Weights of a small GPT-style language model, trained from scratch on English Wikipedia: rotary positions.
Each number is 500 + 50 x the weight over its row's rms, rounded and kept within 0 to 999. Layers, rows and columns count from 0. Numbers have three digits each. The size before them is the row's rms in percent of the matrix's.

# k: layer 9 attention key, 512x512, rms 0.0844, rows 258-277, columns 0-63
# q: layer 9 attention query, 512x512, rms 0.0843, rows 259-278, columns 0-63
k258 095:468480482543545421594570602405575519438564482518446544430573556449485513537605490516533486509575541455430527525469485470445506537549543507457611481471433456457549447468468547489488506595525525
q259 089:552514419460462499587548581480474518533415520531461435594602500551364535507506467578478533559521510441529488513478595479470426471530577512616472525386456527564490466511515507526499545488504418
k259 083:499509442424509526521463529382654533574488463482516516433569472447470429518522474541436490452437546449468486468538454533554534537489495489494462458538494508498591508474468523483566517590447497
q260 091:454543482591524438485562509536498420476480532494457457467553460483616496533534580392538569518511513569454488517495448610510553602493451512439486544565516423536503535496525516456535466427504518
k260 087:554512477566455544468549569471495453552529519497559468452564481539516565580505484502552549507544579485502526520453536470367417495508454476460461506413442540454446531471482522460515446602573564
q261 093:525575515542424544545523557429526562470527470453474550668511483482475553520481478445517467443443534427421508526445446461535479439493502619500504488437484512467531518544408523494557520495501412
k261 100:524541495530517488419574477582411456570525443510409557614507520507544564478450457475521508500519467534513502503481443493459452413501487480497536528568473511519507506504499504538587455532491532
q262 101:533513525510453480429467458479569477421452556514520413456510463491510515546463488484417567570479498470463532581404520435506340494472511506457537488475510566537508594503582418468465579537543403
k262 099:473436468456582523513519467483486553534441599494497510427521503481487496508573503440485587436499492550483523493415505537602602448446482518483556486430463553557536497487551425469459471489493460
q263 101:547507549474548535460519535495535506511540580511506562418554558496550510437529510552514447448582462533479512429493563493510488460441495512475486443478509512537600598483471520427433492529525477
k263 098:509510514502502531485598557572456476547489516576571452524523508576468531411566512481545580474477481568559492476530466571590515462435491499424557528440485460486572480530587426624597503512493576
q264 071:430541549542536514541575552631490478462418509406503492496510539547533448560511493380428545421456504526382423563537507472507381489467413638489537487466488583496511400477514569492436517530472503
k264 071:479530463484524581479457565457502555470512487512508379506441504528389515527460546508488431457523389455486474451497627491471538484491547521565569516495492427516488603515576491523537455578457523
q265 075:497530462527489470474552458445607499508455529493451432537519404477521472477536618394515639504555484495520522529565421553496461418430449593473505464424501543471455413380473529561442463512525487
k265 078:500487528583563490405443665536520485536497462528502475401516595500537518465473517576508439453520491462481558552481549432530599511508485482416407551539477576497584529472449478431558530514437615
q266 080:506553505492409596539561489519378457497547528522436522502513468432492541502498458596429487550526460527506537563474511491501452503449443554475613489516438519507493528454490607544511536442548430
k266 076:509480508449533528475406496515476397410526542511472563411500472543520443456557523484403536487520431534481497417476566502517485414470480573549409454546478463498543502594540482484490539428544557
q267 091:488515510603497426482577485498538458530529616561474419593545462492503422502473466519481521562514572522488435580563494487483494495537473564432557498583540542471502456503558535518432520494468539
k267 102:477461499518566585414424506597378421535510453503581404525436524502466562491401520486509512478470391530486572420422528535543494485517440412571477664491502509485460590490517511518485496451445464
q268 095:465543595363451482439374490581503549476488539559560502449473560525391560412550472561469406526553481426422523454419471428459551555569510468484505494566481630513507443456437449538569520501430531
k268 113:399489429524504496538561574478505591577587510520493560518585485505589422538500539584540415516482582506545549487500512507392497517425563526572519469397396516522465439514463498505478470523361509
q269 093:549529484453305614520477408561528534481551512489468552482492447434480421493499501527551564405611468440492521478566543444470424450471518506629437474480574552443549490490492459501554548509476538
k269 100:527462486628551577587524453539466450419483570439381489555502501553501554476459514446437535445515497503477541564474630452425489561429439526515476508457448473408433484559610493474504532438503608
q270 100:408382489423467503538497595424556560538533519509510433486551455458510555468457515562529500423489570480520507527519441517570440452527547451575510453405458541480504557592479527489518517464440530
k270 098:524502467444483536529505530496529534501458524499585593437483516600493467495500565477436527394588471511459442498480516544460548517523556477592471537475484681381360499512594485407547485556452552
q271 101:442537501512562540499461529507617492469560498562508392429494453546454598466509377508513502529580491479427503497459466507517545495519448441589503493510424607469492538456522527493502496566425590
k271 103:487442451411417549457566520545659461489513586464486475528482522502453566492476376559438450524472501560460461535600439470455452450379463581503512486457419585438463470541462488403490483470472512
q272 095:540457448584444484517498532518501598438524559532484473595463406538553537481540589525499471580476463510479523517539533340432560477423451393512583522423436542453479534409407532561563537554466533
k272 101:492403433452492517521570427563486535487509466472563453578450425441529442496507461554523505527477494512488471553623425458454536566512535528512494556403426561421444427529496476529469483569495475
q273 101:482547480576494540584475505515528383539535569490494458515473505473493529490479452426456527463543499558485580461490408448557494545652571416476485489565635567533461482541582506609518601546480538
k273 098:405528446518559437563580488446473429614543509480482429592492460378542477556543463547467497482437448440416447466472554565507511399529486386593515567528515523453448502507478424567527534535398440
q274 096:484543502501451374514623502476501543521420507542551544566523468440514425477501492488414463540414477587522488501487665506470410566526409560431506502426531492509505533488382522516533485504535481
k274 100:520475432487555437465611451621555462494505505456504560565552490475418512521566419579442533511456538523493471535544521555545510490528499457404554564618616560452457565499528517454477529491554576
q275 096:465524557523533527456547494406516511499505470569579531470611523460474523479508447478442568527535510568502498420480495518547482592528506569517640533447500537425560459551495487472491489512453446
k275 095:436565537450447466514528513480545487513462392481473548441476574482478494485493541533597442521544524430553470553511495512547470630416406683497575425565418565507493481469477391589501444489504394
q276 099:476447398430436475506611456461467614500446584519473580485523527494542461518477488589450555394516461578603484633506450516545525550527455617476493630544506525527505511416553536459524476442559462
k276 096:467518543523436437498548508440471555475496490473491544456450573542601496619535491471519497513487552475503530519571443567572454586467458590512481466577483393519573496510491529488483429446485585
q277 098:525480507449495469439548531525511535445527567466493451392432525599503491494451485577550474537546547493559503431532590488369495591497481534596477536461481439559494501558589474452532473477606538
k277 098:490517455539436454427558432482504592457570553514494493464479462594514408479479525509546523575574544556567531565496571452511474620462499457438365437412530578396552536477383510538553517376454438
q278 094:496505495482501509580516465536529537459521538489602501457529534508560492429487311591482429483427451566451505455535489448608551536516477601446510430447491497548510418425518445474480466458509454